{"n_layer": 15, "d_model": 192, "n_head": 6, "n_kv_head": 6, "vocab_size": 8192, "positions": "rope", "qk_norm": true, "init_std_down": 0.00543, "warmup_steps": 0, "z_loss": 1e-05, "dataset": "wikipedia_en"}
Each number is 500 + 25 x the weight over its row's rms, rounded and kept within 0 to 999. Layers, rows and columns count from 0. Numbers have three digits each. The size before them is the row's rms in percent of the matrix's.

# o: layer 2 attention output (transposed), 192x192, rms 0.211, rows 73-109, columns 96-191
# v: layer 2 attention value, 192x192, rms 0.0874, rows 74-110, columns 96-191
# q: layer 2 attention query, 192x192, rms 0.0877, rows 96-127, columns 96-191
# k: layer 2 attention key, 192x192, rms 0.0856, rows 96-127, columns 96-191
o73 100:492484483477531484473435529481507512496521498490487506499520511504461504512468482557511492492502465498504489515506529493481525486550506503532530495506508497518515471486508514507475526531525472496549499540563483494501446507475494486507517471500483499551488510502469469517481531491529532498
v74 100:489482528500462478515477495482519471518504509515506487516508520503444500478521555510520545481538555508486498492523541454483480486528495516481467500494469430505480468483493529544524483522495487495499483506450497487493538489491459507501545486476469526473462452487483515517498464500530503516
o74 105:497513479485506506525488513475481518491483536521535520526489543511505496463515500462477476468481497478511528535428487523507513497515520539554512539503461513512513480505535501540525509491488510507496484437513492493519457499566478522509470510537470482502485547487512518486487491510503520506
v75 095:518470505503524523505549502479509504451536471475487490515515487529462536512466532501510506532500479510487463531481498496527512467520476510469485523496502502485498508513477537511451490495502539495487469469458492551534502535485505481477528483469484496498491473477480510514533533476520489515
o75 095:499531496518501507502514521445452514569519485503444513513535522506543488496542511454509539474504505467494481548516516501514550468500524496510484470501519501492539476512486470533489526521542501478500528476512527505484572503521477574469476524514505474498483505504485463473513472527472490470
v76 090:503521484509490512493530484490482459534523452472485487531498491502521462528495565501523514523499461485525508497487464477524471541468496490494502498512501512460523495485491472489477503502490566503493475483532507474520436492504502504506507504509486459491499481527520518466495498519468439547
o76 094:518492494460495523526516503479505478534492484512527479495485501527470489422503483484478524464492491492512521450539534481498529517491498524510499518474463462548491492485484498536485446464537487520501514503494511460483491485510503456456489465492519476511502467532464511489501535503473496455
v77 099:551498527544505492483510514544479540528486521464493458499480524497485507470489449516496506497491543523511525515530524524488465501459457508490506499534501488483542449494526511507508536470512478483487531529494490505471547513493568497509518492490480525503496500488516531501517496465519491514
o77 099:474501484503464451510445485532516519454497514530501521484496503495486478516493541503531498506524473497505478484528494488501460523498499538499496511546503532475541499481498548453503546450536520510523501511496517475508505521522506518508507499504513531521509471520518467473495509460525526494
v78 089:501469506510502473483481517510541456527509526518514521454514551487487463490493461520504466502534530523542488483531471503535490475536499501498503496504504491511536460494480545540495533470500499502489517496514496519490520515485487510520467478483524465445507530510499524532510514492494510487
o78 095:506500497532505492510473490518498472478500474492471494496509485492524501517498535458522506537466512512524489525488515477481491471490463531484489493493470520501505518488488485496520477532515527474476519496514494479528488461483528514446525537534504502512555479480490480509475498565488465505
v79 094:507473518520479512501478506479496525506457497517497471531517478499536526559494517513471447495530492525512486494501487449503531482491529517468483516483475515484494503504486509468514530463491510480488496521525506531508456451509479500467464514459471543502507461529504505480470479536466446469
o79 097:533492515501526525444488509501459458525456504513459539499485503496512456512509528487503513493507490487501473476451505523529567442462496505518488530474484491517526522533521488509501502519501495468547557538507520476499511540504529484535503515491504505543496528484500520465512507544505465495
v80 087:480528553533518521531514498474473517492483492546486499496536571514501521503478512500513471488483477500488505518506494474498453545482476509518481461471416503482503545493485514497499427509488538435500473493489468515494519514560510492480534489486499486462525488516526490520493529522476505484
o80 088:552570513524503493424513528486518521525538528482469472488505548488488476498495507492497520493482488526530471496441525527488481511513524505511544480492475495497497476515476442451525495504539479496518491527476552478463461513501529523511515489471476524516466503512491525515459503479478479498
v81 089:480481498479479505483458474513495505506495540496493484484532530495469488511437466463495514535514497468495501534511502526530447527517545449458545470524503503502501510498501480458543451492457512517502525538450507493507517522465485492509504523516519500486464473503536533528502481472516487506
o81 091:465439533519487501466489493510492517511454487478538491499478500491496503484521530537490507495501495508473456547465509508500455491517507499484483468501468515514492513566498464496515510464473506496510471491476519519507489485540484511482482539466515473518472543496502498498480491535540518485
v82 099:460545523456498547485537517480491492498484514472501509514540520540494466527498500507508495504479483487492438485500482478434528498509502509503521481500508481500470469522532494542508483517549496527504459519490483536512471535533464547507532487505469502485465499472513513495469499530492514479
o82 101:526532477500495468526554526461496555518487481467516458542512485493526532512527540489493501511453495465493517472515471471490481513532474479483481472502542494534513494482497488466475504536525508496488562552509547478520530523497489527532483491473513504524515508491459529498529513502515515519
v83 097:505490506479513513522490471480472460489463511572512525491522526539508535495475538511515475526513520522510509502537574471529530485513517490526518496530531516439524509505507485539522496500488491549494518523515503482501446527514536474550509487476496510496480507483530471487499499512519500502
o83 103:515536513520481502502505488543513490494506491478534521506472455503500538548462483509503505478462507497502516494506497526497518516477428499497540487459455482513516524489497475476486466461554527479510506482533451498504491542461466482446512464520514488530503501542464511526490464514497522498
v84 098:517467506489547505496466513501491473522537521514480496478499530524531522446470563482498510481478466563489503482504505500547515475501467538501481519467504503492463493461476493505494511512485544541541484463500474498490477490478497463504497484558522536502510513490491470493481527505512532541
o84 093:500493508524476510547532501524494472493522524489477487499482519514511483541554500491490526463483544462531441520512554473477542482497454489480473530455474482514484480489518499526534479508544470488487497484527449466516528505487483489443474483497468552513471510505511449466478486500470475526
v85 097:459422514485495521485521495505483472546477520503525505477477470495511495545531499463471508513514545475511502504513500529519464508482473522527494489465516463506492516518484512549483471530531447489493488507469472517472520519485515501491462513500484506489490506499512544500525503497492497546
o85 100:509493517512471479489525509490503525501482491485526471511502509493510510522501494541502483444508475507537495549491499504517497531490497515498509510554455519491533476478488521551470540476471528498497488488536469471472489466491485463491511499513484443477482501517521513500547486533482486551
v86 096:472479497521502513495516525492484446481529517510490489498550497534466516493490538501514487475515481493483521485435495443507506478485507529521504511460479513508465504502499493491490483529455507509493517528483524531511522491514471499460515523505472499544518518476524491468475532471522510496
o86 095:513502489513553483440490500474507569501516489494462507519512507513473494499505515506469483493527518425500503519505512485502516465525538513509517484533456479517481472487494537505487477523526501478447495428504483513506494480516536452549478551504495536486509533497499486524544493560516459484
v87 095:487557513515469481509489504509469510483511502498506503514451521533473475530490447523527502531522507504493481520527530500483494520488493511503463505508528538491512473504493482470499500473527532489520499500487549473530562425475496513525492476506502547497503505503511508519495541527516562483
o87 095:503525511453509521500521489490557504479482516536495517508524541524467529478535490520525489512492554502519469510501478506526500495519451485502552487451518508507467509505498472489511521489514482523489450545484481515504473537484523543524498511484466477495499481462523458503472527495485500450
v88 085:492505470525557469482509505498520468515518529536452513510530504530489505471470435488490504503495459511457480560514491499546509483490501500473515514508466506498520495509513473525510562527529511479482497495485502547471510459490489483490500487504523509473535503527537490545497498513505509489
o88 091:497543512526477502479466486475502512506529516478501469509512532464497485505515506493457565543517536457485513512472515470496464512485486501466447486473448494474538504510530503446466549498516500484508495492506488500490555497498531502572484526515475438492481517518475566503453502501528480536
v89 088:527484511466448497516460486564532508479535509527480504523536473486455458502479509492499512519489488486490478533505459513479475469500471509497529487507528468518522554447445512517534465483514503499486498492481464467465503500493457494495471491508503517551485483532489493502526492524475525458
o89 089:509413517515501485475495539498494545483486481510477467510469457496503468462513503532499459434486520508472499485487513518462450515512478495510528506476536450480460480508480502508529467525505510497507514509513550512480502501488514524486493534496498503505522465488480458531489537518470494472
v90 093:513510518460442487476467512501459497521506522471489520480524489509550527513517508540475485502462541520520521485502500484511509535522527512504485527532503528444483507503515522514489530530521486536510486497491507494558540445464503513522529496496506464499537490515514531518514501489482517489
o90 098:509519499506525491528455555508498506474475512511523512507493495507489508521504523503529513541492499536496468491502481499441476509507507536489500542449503535461545501449456503491482459486505497479508503527518524509503524456518510471522490491508512533479466481523482480441508525509514490491
v91 091:544492509504456539500534480486475485477528509465476549489496529519500493515523533531549487433472534494533486471520513460483532513487458514505487492489515515522520475443517493535529491503510476478550512544462499499522489533483513433517529461509543500528480513465518495506518462482490469483
o91 092:516513547474503500498492524506505509527480545518536491489498538488496534474510482470486471537461440533516438487478519504490509498538473473473490489506489472487506455495513503504518486437495490516473541526520474486498513470521479485501472486535499499487512490547512531430513497516521503513
v92 094:571449506460491465476482489474489535501483494476498513488464515457503494460485507497494496521500514503531508512563520486522506511523545472522518442516520515465479479528516516538513507489483513507514472533494476523502559508524449498520481510480546539482518538550505479489483502486495509482
o92 095:499491518491487494526516504491484497453537497436530503502454496546499514562487516486509493535531460535468510466458466491545496538479517492549492548513496514531547495482492488512507495475542485470489504495495498491537500526476463526506516539554483494511464477517509510549505519513502489534
v93 103:466526487456495505527523522471502536480502516467542463521550498497477514473522493520516465522525503493517489497454475497491535507487500495520472502455536492475503493517503491497471499474476512519532513503503447533503443550484526503489502462542476533489480486510473450510467489499509504556
o93 111:514498470464513524485515488496500463533510527525544501492490479471542495518525500507496497498518473531454529470531466526493513482549503495473517471511510523469444511495518457497507483517538511500464497498520541453504468498512526519552534466539493488486478518497485545459511503500477542516
v94 093:455491537541479500443511489476464501473494505491468528461503546487480485487490513547544518483496513499501523510483526483468525538477493480468511509497528504505496545468497534495443502499516524501509433486506493483506551501480505449506506513545499506442467471492508509466495533496472473553
o94 100:489502474486533494453503488495533502507514497497515482516512512532510532531515530519482488468456520468541492487514523564531504491498471488531490525462473485484492475510466498473502500470523501527446472507525516448448509574513483517534498498469533502533509483499496490493506496529521480506
v95 091:501518505500474505514509482497518510481494501478488483503551491504488472513488566458489493513520518510477490494476484469491527509515460521505517531516523490523488505525511483502515528513490545527492473479562485488475490478486471506526515534524523494503487521507517469505482511562488538521
o95 092:466497486459590515481506487504485484498524501438463490527491500490512548490484489473483504487556483456531496485531474540503466480511510448526499502436524508492481463497507517476498489507493498474544531559453467504485526540515513466497519497444523503510513466497464475509477506485507522527
q96 085:497488542477502489471507509499507494545515500540537496504480514505455493510515495539494509522527487522542451503491505535477515473499510566472503509509493498504529482491495517558545471478554461491496476505475463508495477467509547470473532484520458446512533449513479516517512493474519497510
k96 085:499526459537532486510502512499504526480533446455492454495481523471475514450511513481538517490476501490532491522473474512502460505503498479495520506500517489529466500509462519518489524511512513488533456466508552522464520521502516503539507454531475475436472552431486515519484503516450478548
q97 091:526521503483503540471484510499520521482507505467521517529526487495487523514471543479480471509462501469520453506532427520502468461483501477482521510496509478504500521490509484482529499477484513512481509514525484494522513510535493531505537473509503514495476463507525513506542541524484513530
k97 077:474489526480514511512486472503540510491554497470498492504553482512500502494535483478478485510496472552512507499473550481499487552452504504546513525503548456481516476515467475499535471495511469503504464507483460547554496508519499492528518501545495492548487509528471494507520516524510507523
q98 089:522539476462485508498513508506448527522551508499515499464490535496477486485540507527495504548504498498510456466466509510483505503496495531487509513518482527494491492456504548511546483512516475551508478501514467547513512486494521507534494540485502511500536504515502517498505535459519490481
k98 081:505499533468516545470489499498455524502470464528530516538512483503507497480499517470490529484484517501536512461474484499535490526523506529507447532506463520539510464501488492459471510478529479510474554454541563478463489488445494480497500491508486536477462504517520478480484520486450503509
q99 080:523512498518513538487479500544498485487512439472473522511456501493493524528482500510481497495511511511501509457564503470450509545491497483579520517496521470506525507478515491461481511486465540521516451523511502486467519464536506499469544493497493499540476482479470487479497486492438464510
k99 081:535503492474497502533483521499484526515523537494532522452500531529464517469535517506469490437519486557528463533456491494494457501514520502479527479532522469493482495529488488534522510543475474485504477501483515568498545491554483521502507468532513483501477505512518518499512515520494507533
q100 084:531512533497491507454446499481530499506492527519469528521515504497480494455451480514536439496517532520484517484557522495446500483435466439531498509537515511461555493492500440461453489491499546528490488475467506477500498505510532527498492475525466536481500474474518521499530527491498501500
k100 090:511514475532524491516447500516491510521507477508516513478559532485502539479546480521535479511524508524483494514441487477510449554531480495483513445454498495512528541497495522563493516487544497495504502515510504498532537538520513514532520490523545504517490476545528501507507497513506483541
q101 081:526498502555512509515507510474525583539545530533486516552512473498507513451473499477516480478468515489494477466528510492501509542487507464539480484475556561511464493506506487468528522547474491484456529476502535500495522520511475509472482490492486558517509515496534482495512486485542479528
k101 084:527543515529494526495447534513484520500488471510465523454499526449529487489522479507513477488535478507489487475496457500547475504503509484550485462563526524488499517526461475520485511506495526531536503513476466489491463479500430492514542467506550498510509517491497511488557493498489477486
q102 092:423504481495532538502539492535475477495512493481523522473541483497518480552529491490505523551529502515520515478473517467537499552483508550497531480509532477493473481471451507530535527518509560473509487478492460526450527473501480472493524503508485485531514517507494519519522473497471482518
k102 079:502449505477489516503493516501530495511492483516510513488451536538483485462490436478471464462510489549489545467495476472473524463473511467529477527517506504508485481537495511459508476510485479515521514497505424495551471488452485441540488502474538501501477505472482510517501569478496503484
q103 088:520518516473470508484470497455482556470493497526479545483480522508454506446475497520511510441502547501476483514555431515488504441466490450477500494496517511470535486469500483466510515534538489469495499519524526480555461495513488477511476517530507494533495511488498507502521550496512512479
k103 085:534480498560442526506464499549566493518507484503514480507516506457549490479474529492504495550514479505475502538460482495503486534465503526482513540527522479480541512537517509545526507479544501477510500513512481477464483503537461519517519511484506498517547469489487458501514490532501498496
q104 087:515509497521511473511493469468496539517529490542488553555473477529548525455514565527502463511510494513453467555519495550505455500520509489547524520532508493516568538531510494515513488494502484531499490494515520501511525521494466543509537497543492498500506481501498497493488474502522504495
k104 087:482471485493431493534509533529505476504527468509522493499510543487490467500477492498530523552526490528435498548438477482549489498474461489517495490520492505455536547457481526539460520472532497508485491497486483458490470480529485493490524501454496514513500476508515476512524472528493497467
q105 095:561516500452502495486472531468496514522503475510513530520488472504484495477503521519512509472507494534511471521554475532474474465535506497506535496512526484506517503535513461498496511463486477513471494466498534490461530497497554497514520507518507493517499468519481485490504528526491502481
k105 092:487567486468561484488527485496514472530503517479477500499532512501472503555471454477475494506491536498534520507530535497450504480493509485497511465453491480498494493456509521507473477469476525481496493449500565513517571540536530519495498485490488518526483517505507523509500466496513477486
q106 089:490474495518452546488507522512499523469481499463448446511488509493465502546521476482506520469496475512518495493434494453503500525495470517492494497496499508487481520487491527502501495468524465552486489526488458537518506467532495465500505493501517536509517470505499473489518570466530536541
k106 103:503512476455581518514491453488482505517507512525532510479458501488481520484498554507533518481499515485485501460498537501486504505493491517546483523478527474530433483505487484543524510502529469497511503495501503525494511498499502503509473486459502487464497506495506515532489495496502514489
q107 103:482515498547515497489484448541465468501496528507488557503579549516505477560513494503499492533516516481493505502439506468527463515500480525502479507541536518492463488489492512479540499498494525481482520505493474513495514482543500512473509534490486525496524455486521487488517513470511475504
k107 096:482483508465508514550509475523517484534526510454469497451483509543505498474507513512496512505453492535502507524476521489476498502471473471449489459476514511487449459509478529549535542472502479515510486494475491536544521502484491512479479490525474497503478506506488518483519525523499509508
q108 104:478508475491514475522506490500464479512515519512527487433466485502501526484515533490537521483521539480540467528504536574492515461525510524482493493517509527484472458482510525528504543444520499502515459512476465544502528494505537502460525504487462530508503505454484533495471512532531498504
k108 092:501498500508473480492493526504513529501550530523502504472515523505481523456489523461465519534516503506478450501445466506489553471453523456488514527486465528476510490497502522502480515462490502489481504510510494499478486450501516517532505524505532489462489520429484516538499530465494538507
q109 104:499495488439518518540522507502487489522494498459494505524449503487500525494498495526489476520484502512510489494542459541488497515535531490505487460469532494487521495508534470526488527482503535477523522533501571500452476551460495520506480477488515495516494490493469508480466503543485495508
k109 105:494502500552484530526428483515486528452502468494494468535518509479518525462502465490460492527474497506441484500504507489528480493521465513515528515523517502503534504503540485471501460465507527497513530466510505491527473520462523497523501486520496475440477502499497507498488493539527474498
q110 095:527493490509484512530456468502510473458534472506513498514509497513512488541528486514505525488491478425490487496472537459514516517512498483501519543509515501502495499506449529538464491495506502497503473509529491497495487486491538484533467536502474476485512504505522472538495501495510494532
k110 097:496501478498537496530467474512532485524530477476549464476516460539476487466514473535522477474527530497508494532491506489497484482499504494469479507506486500489519523461540519496468484521511480483449472522560492519491518495486516480475533484493475502483516521527485494496472531520481513536
q111 094:489510511510490502500482499504554512539510447513480511500467502489486497493530460514535549505445516493450499548503504523451500511540542524543513518446478474500469531479514483497500462478523518491517497510483472524494514489530514498502545483493556525509472465478467543520524509494539489501
k111 092:546470457496498489471424527470527483562537470544510507497535485459485513511512489498480504542476487523509551488522504465530521488513482498541510514477504509517519488525521548490458516501486490485524480495480502457505469493502509498532479480518505496529468518477528513510515525491535512521
q112 095:514499541493494536494531502479501474501475455509436485451488493538479482541528506475513501488473551495500509468540496488498485488481506510485495534486477480482523514466491452493478518480497526512502484491512440490544464482515471515480488513478518530531491490520482496468501516489478497481
k112 107:514535493510511481494493514494487523499490534529501501527494476494484520462465511530476503495554530491472496491508453482490517481517545519466494501535513486472494511544493513532518516480468464468497516546539501518506509471487495477537498501489549481481519521473512495536477517524515503519
q113 102:514464516503491496544486442533464536517466502480475521533525516500504511489488548467520519539515506490479484494512498597500480504496506489514486513510515479478518534482502504482509470515478539524562527487502494427514470481491463511511476485491497482530517564462495488446475469506518514524
k113 099:514525534465519507492529511533480495489495514508478444492516456470479455444473489479504478507510476546471542525500547509466567469510469491494463519487509521516526514475506473503483534500533506518483492474533518556509501496491496521458480538512466527529495510479512501517530464544445552511
q114 102:491494510466477507540517563508467458511473555505507492470519506462489496477508503506515463476485486532548498501506498483506511534525473515499538472549515529461513474530481529484504488496496493485506479473490504488493520452487534466481532533502477448527510504506496470498473521456463510490
k114 096:505483542500510501508529496488501509479500552510513467508538507511495527517515494521491494520490489464540491500449514487502501504501505480536465462513468489509500512494500486539490520512518470503546522523511469476518497465543517490512534498515528503505511473494498546556477492547501500485
q115 106:522482478526507505504471484476481482494493452488533523467468531514486517462496499504510486533497516499468480524526481514480488480544468453487503463528497500510531525494499457531474503499504513468525518520519545479513462468504457474573531479533506504523482493539476460522482514507472522496
k115 098:468518489510504525514523502514524477474527499497470528547471469475493477466477517470514520566474565531454526520511467490535490498535497508534506535508508524501562543455485516487488465467459522497502533481537516489463476489490494532541465480507452494544491457486499508485504478485474480465
q116 097:533509580503498515470469471508521486508530507519500485518530459485511496497504566512464514496510489469463465501510521492447525464514462504493460476479498490491496501523481500495481478500472479503474504510486495513469519484456503472481480539527481504503465480496493492501504488498480524525
k116 087:465529496420483520505508469464488538508530501478481491481479524508453476516567495501532526522471519496499531500510491485530526528496525537461480519496516546530510507485526540489505553493527467460512484526500505505518494495507473523506489521539495515554511543492508529453479483499527487480
q117 108:504478479463489518515486496507514507521486525470502468500485470510491479435485503489476493481491513528486465511532500502490495458511505466512543503531471486522549478438498460501459520504497493508490499471463566504478545530518522503527542457462457468516494517469516479470508476509470487447
k117 111:494500541560495498505490524473466496480498497542496516535482505466517477538511489492459500483496528513468509449479462498527451482470507452513514547530529455478481491502504503492486463495479506478509523513486445481536488480445449513547522507496507499509507492476515517542509463458514482484
q118 094:460502528475459470470503494502499519516495488510476497471524499491486492554481475496515482503514468507478522492490505521442504496516540555512504488473495503497463435545515486508488518511522480500528492485491499511501519525528453480539518533532521516492466485456446503501481529488515450529
k118 094:522473469499445477459518463540526534523487498537525497530481460483444536459504477464497529538499504474536442513484477528499530503490504481479507489444473491489506462511545557471500472535508481508482440516495526519492523507505488523505516544507521488506481499476521488501493510508469552517
q119 093:526527508503534542464496490490505510488496538477492489488491546490477497505515523473509563475464522507501472484487506532497505506459545503485518527487514498457477502507493524500506490463491466516466458540508502520505503488484515510475489494473504461495518471485483575506501501489525528494
k119 104:535509499496527482469505480451536496493524456491454495522458465496510518453493538495507510498519472516457529510518491484535504510504510516529460465499482501493505499501526482505524540486543508514540566492488510533484449497465478473490475460498518545485460520489512528470505510480514483513
q120 119:507459527535440505469454539497489500509475503510489499507482484538495494483483518502506479503512465500491453489572483540471494429472482478489529517502482480478536487461505479488469492498466471497476484520475487502465500489495488501502502497493504507549495474532503452479495510488512510544
k120 100:435522478496485493509513542445489520529531488484534483478550477531507509509482512491491540542509446521535517460489530475482512499477453507530532564479461463512549539498476496503478494487509558523516500498501512553526502493484523488481532508511518512548484504460517534509465496522488450460
q121 092:480509501525523484527509506511537479479431564487494490471468501509514513529524513515474502493536481499529455531428533491532495470494495474489491529526496467482496496523489542475507466473533487503512478505504447504494506465484478473494508528476514468469470499477524491502516499445465492516
k121 098:502455496492506470518515505518524465510511552537547472485554478539474494498494505494507533455504499498512458501440539476456497503508481479471491493501489473545505541462489503542476535518520486526468490491514501480460499530511510471452511517512506467506493500529474514462454520499463493508
q122 097:489493470472481511502508491529467477512470512484502477494467527491495533499489520509553481505453484536531506482521484496482496530512474468550519527471461502492490475478537492533504527498503501517512490468508490457445491486482466533510545504545481498461485506485506475475463482465518482519
k122 092:532474470513513538478509534503521481481523458513525515522523510495504510518492480464529487517552511501537503554531504546449535487499494495517521494519513502466508522493510495517473506503468512466525470506500511472511441502471525470564475517484501484502487501450489522523484516525514485441
q123 093:476503491477462528524529517449464517505492520494512485481453493446493468499521524492495514456477483497526521470486512490488518472539497561494490477508481476508445473516487468512532524508504500482493492493546543484523485510496483501505458506520526494469487538531529511461508479528534500482
k123 094:532526497495532501508490487478493507492536507467543491502518478500497505489478529535488501475520503473447503498511468487473536491474541495539513534521516467420478481526510490512546514524501474515523514540542498485524499495486537463537497534491501492513516520485492491524500501529531504488
q124 104:538509511495503511494520490513485529508469547487502503485516536468517489541511494467463535542500489470480473516478530525516493516470499467485492480533490497455492541465470499457500555530515477514487510487500496508519499468510503505483437500481445540502518478469453520496521519473506547528
k124 100:500503527492504498495530488516528520478512530486500553506498465487494457503496502520492520477571494535503502488502559496497505483479508477486470503543493536524491464502493471531518522515549500525483525522523484562464496498516510504479527510494526526462495518523490508460529484527507476539
q125 098:522486457508507515475546504507512461499543531501530557490499508505523511509473503494477495502481512539543510536465491493500525491497503489490494475458470509499489507494509508520548510490458511535498479482506519478520468474503505487477467469522503495563505475534515507440516519563561508471
k125 094:492521499490543460540486513548533500503546486554571472490498498544493504468502451494472536506484506500481508487482486487479499470484521476504516501467496517481516466510504501501544466482514499519499499520472470420545469499556485502506485509475540473493492519531487462538464464491534497487
q126 091:500482459494472473495510523500482460485489531518499469530514507483498488474508490495492459503450510493531464499519544489474498476502523427499499461449520542492503467502532433499485538473472502383530489528483524501500544531502498505465508482500507496466471473527522500535510519511448521528
k126 092:497496489509458507527520511483476503511501511451499519479503538517518487535521487479517497482527532494509481513549504494486475476511528486484492483520492507445492456459521477529460480522495524496532458512479486504498466561497537521500489516479467499514487512524500518509496543506498497444
q127 089:531480516487507508474513537519476506516548515470501462492516491531527516432491519501471518505476531461516522525514528535480502493500501532447477483499525434470476505494475488515543510545507498455519447506505499479510483518494497473525516490454517469493513486506493498501510532493520523516
k127 099:487528512493520519502510496494520528465520408480513485491446481519470507484535553484537527459468523534506525502500500462511502479493473533541493536514549501477519475501485465496466487545470525473519499471501479506477489523505496530451483449520477511516513538479478483468545494493480469450
v96 087:485473520520521489496504498515485481485476471505507487471486504489490501481473507489509502498478478489477520532533521512509505548502478501501543473499488508509541491546469483490523552501486470536492497510492510471479488529528483499526505520480472455517489475547482505510489472492531493540
o96 078:467465455496538511491482506422473540498498448499475494543486456475479456481504504525478491536474500514499505554509481521451506513543517501495507491511528492518499480524534497513509498543503497497506503505486499491513500511460522508511529513487508503507542518479487462536502456508530503500
v97 073:532428485495524532494526514527510471457510476518559482490515510507524527480533493494485510537518508483521495442508526551488446455461498525508523525545474482499494467525491454501493537475524479461503490519477518504477509475465496460501485504510508509500539453525497518503502472508501539462
o97 073:465526495453434467524474534524483473488510516442496509493470513503500458549430496491504525525488489491451485471502474501487546489525497446465528494505535479505514518508467554461499471454463504547516490476476496477486520513495519464499513531504513464531481498475530499538493456519482522503
v98 075:498479476518454525474514516507517463445501497458485484542513504453514527530500495497511475486523493487492519493510487497478527539466436467500466498463462499532481476490571502467458491511500498533485496539526497521521496518501492520521498510501497537510462534512497497470514528492493484529
o98 068:522537506413511515481514534485480482508454475500465491450448488518529467530493505477435540485502458540479501516460513508497504475519500500509493527481515499508539491476466493515500481529497512519471522521494495489506489528482514504468500492555476505486460509486478474525519555474533504512
v99 090:476517503484484474504547506503520537469525477532468513521524462461493464485548505494519490569512515533445510449481519486499477479466501497483536499504510534488513518520523508487471537468463503474492485492486517522494522483509486557502534449492503538522509486431544525500522493494458454508
o99 086:549481498538454466471450514499517511502457492503476469529475531500538538530523505551484523509485475523454510484475479505526484504494472476509492493522539505498486493541532567472467502453531515560502503482524488474470509489488494524468508528541521503486498449489494538524517487509505502488
v100 087:490517494465558484523487471490494489509486544480512511518474473470426518497496448486500510571520493478513547492525500510523474463487538495536497528488498473521536511516509490507560514488496446504482477502460514552516552493494533503510493505499483523510485525473519478511518477526476484482
o100 078:530452508475488536538436480547516507476449488504453515491490491512528498493472535498536521478534507525507528477447510514513474558443479529497455505508510531510510496525511502497497496486438499533558553473477506516505517495475476407496505507505503529495484515524492495501494499495527525517
v101 085:482506478487491487484549511502501524508513518535528500489513506534505464546496513463506536505465483537426509473524499531479496527485522531477459539464502520486518528550489508481509504522508506493530515495482508463520499454474505497501483478534508510522511482499458502442544504532505524550
o101 079:501452521535486491504479502523505513497437490470516484492515517453528505497490523521507502452466497460506504501502449514506512475506517514468508476508468465526494474497508487500538522448501494505507483533468543509519473508440480511474478535530468508473491492473511525537525495522521474500
v102 076:504513459467501563500482563510461510479503482466536498511479467526510503522465509479494533516508522491495421464513488495499542494508483489482496469503488487504475517508500487465491536495457484504476531502509493503504486481505508485561498488492504474494521534498466495515490501457516509507
o102 074:508500493482497486509497491499539494490501556521500526485499505496499471500476467439476514511510513518500501508486492488446481496489503517513522537494513503489500501509479528493524502516574499505441445512509508509476458545458562471483543528522500497467506502500505545502461524449513493534
v103 085:495529542506502513505477512487482519463482467517473477538481491483519545517499539508500519440510523493480513511465469503500454514487509505503461495439534472520450477502490488494502496552603490527457456512484463461519502492491518513504497501504491468495486529501484491507480507551478550499
o103 072:505436525522504493501550506485520500508456498544505493476499478535524468468546510552487500494497450495525554538517529507528521511442463515503505527497519487512476521460513514543539485505486454474501545468506507499507527503473523521494489492512503520499514532497455485474477541477463551514
v104 083:507520513538507501473475534527542501472499531500466495556531496505485540541507506460481535465534487521508487488514500523546486465516495494478499450492533488532519510469505461478456518468458497495485501493513543483493504546517522524447499498558513485538520468502460505558521497505495456543
o104 077:520478499509506469470492502468507508529508490499530459497499465491473511491478538470519473516525494492530496512496458505481475491474497523519521530518487514516475470530477531507476459476485443497445457532521407518476511477520508487550524522538474495497500506517466493516528490516519475506
v105 081:518474482496495544487517513484521494500474552509505523458506504485547518530519472512494491515505506490502481463494502496476508460524483538458498515507494491538478490521486538455468499467532540477500522498467491464457516482502492489498497478502511502432490510489511534528467521467509494472
o105 073:474506490478480469547504522533480482512526537443497450491499520517503507500483481511536475508479570489505496463490509495501468494570499470493516493516496438515510507499516488534504504476502458465500502489503522470505509502516496480503470535492515479492489429461541470501524475524410504503
v106 086:529468493510500507458539491530500484527491471499505508479476566490487560522548504533508500467481493494503534522507485499505487482488484536510493520507501480506525524510462512469540487486496511466517548506548505498432534508503491560513488479471493484489472481529504472471474509480486445535
o106 077:458478481468469507525506539535530549483547514464492475488490474523504492443502505509507504470490521494531510499462462505480535512494473557487513467498502502505476481490500519498497532441516524447490495491520493503508525523539514545489492519479511476461476539506479453490506507480475538544
v107 079:489506452494556506482533473514522488527513497536489502492484517460506445496479487523522550497492546532499518505544498563518472473524508501497533479491534478532489479553468499482514481491526492487513524533475482497476503486513503485502512513513540539499536468561492483525494472492528521477
o107 077:486484496544477512481489535460460486498552508488532502478487498481485475472484527546563478465487484514493503510486493501504515499461515482553488507516483518476533520489492485500526510498508475522510488467452511503535499526495473488502496451510491524481483501498509473501546426514495489500
v108 078:462470493535530521457484526484483485507492532509532467542502457451500502472509516491542505534496510445468509496539478548522458523514542513538512502478517491481488471530498483521512504461526473467518485503532522489476542475514492529484499554480468490495523479513512492487484468462506493517
o108 073:515546531510460520554499536461514487458483468458443497508491519520504474507478485494480458543481487545498488527493543508533474512515503486503488530514529519475460521510527493436480549506513483532482483489533501484514445506511501488491487503491507502484515479496472514451462464504536528487
v109 075:493457479497527503483497495457507512446466444487498493580517496515490508488465496460492550459523489498476532524489509490519483502493460487495480478501484447508494514519500499500476481461501536530465514523501518475470490455512520525497502498443505536513497523487515504498501482528453498482
o109 069:525464521525526512523485502443497509479475537524459510479523490521500484545518499517497553473480451510503506465482506523519512551465478511502498514491512523524507492470514502512536451484501471528481476508493496476494518535483488544467459457470484476448506473501520519500494513525498532507
v110 077:514514504448531526495517493542501489504538484546552537494508519506535520495491464499518483502503425518503495482496486483545440512501516494524483476477505489468508512487526505505539473460499483523538477514483524471462507515531502476507517497494549485499498473515548503485551492472517525500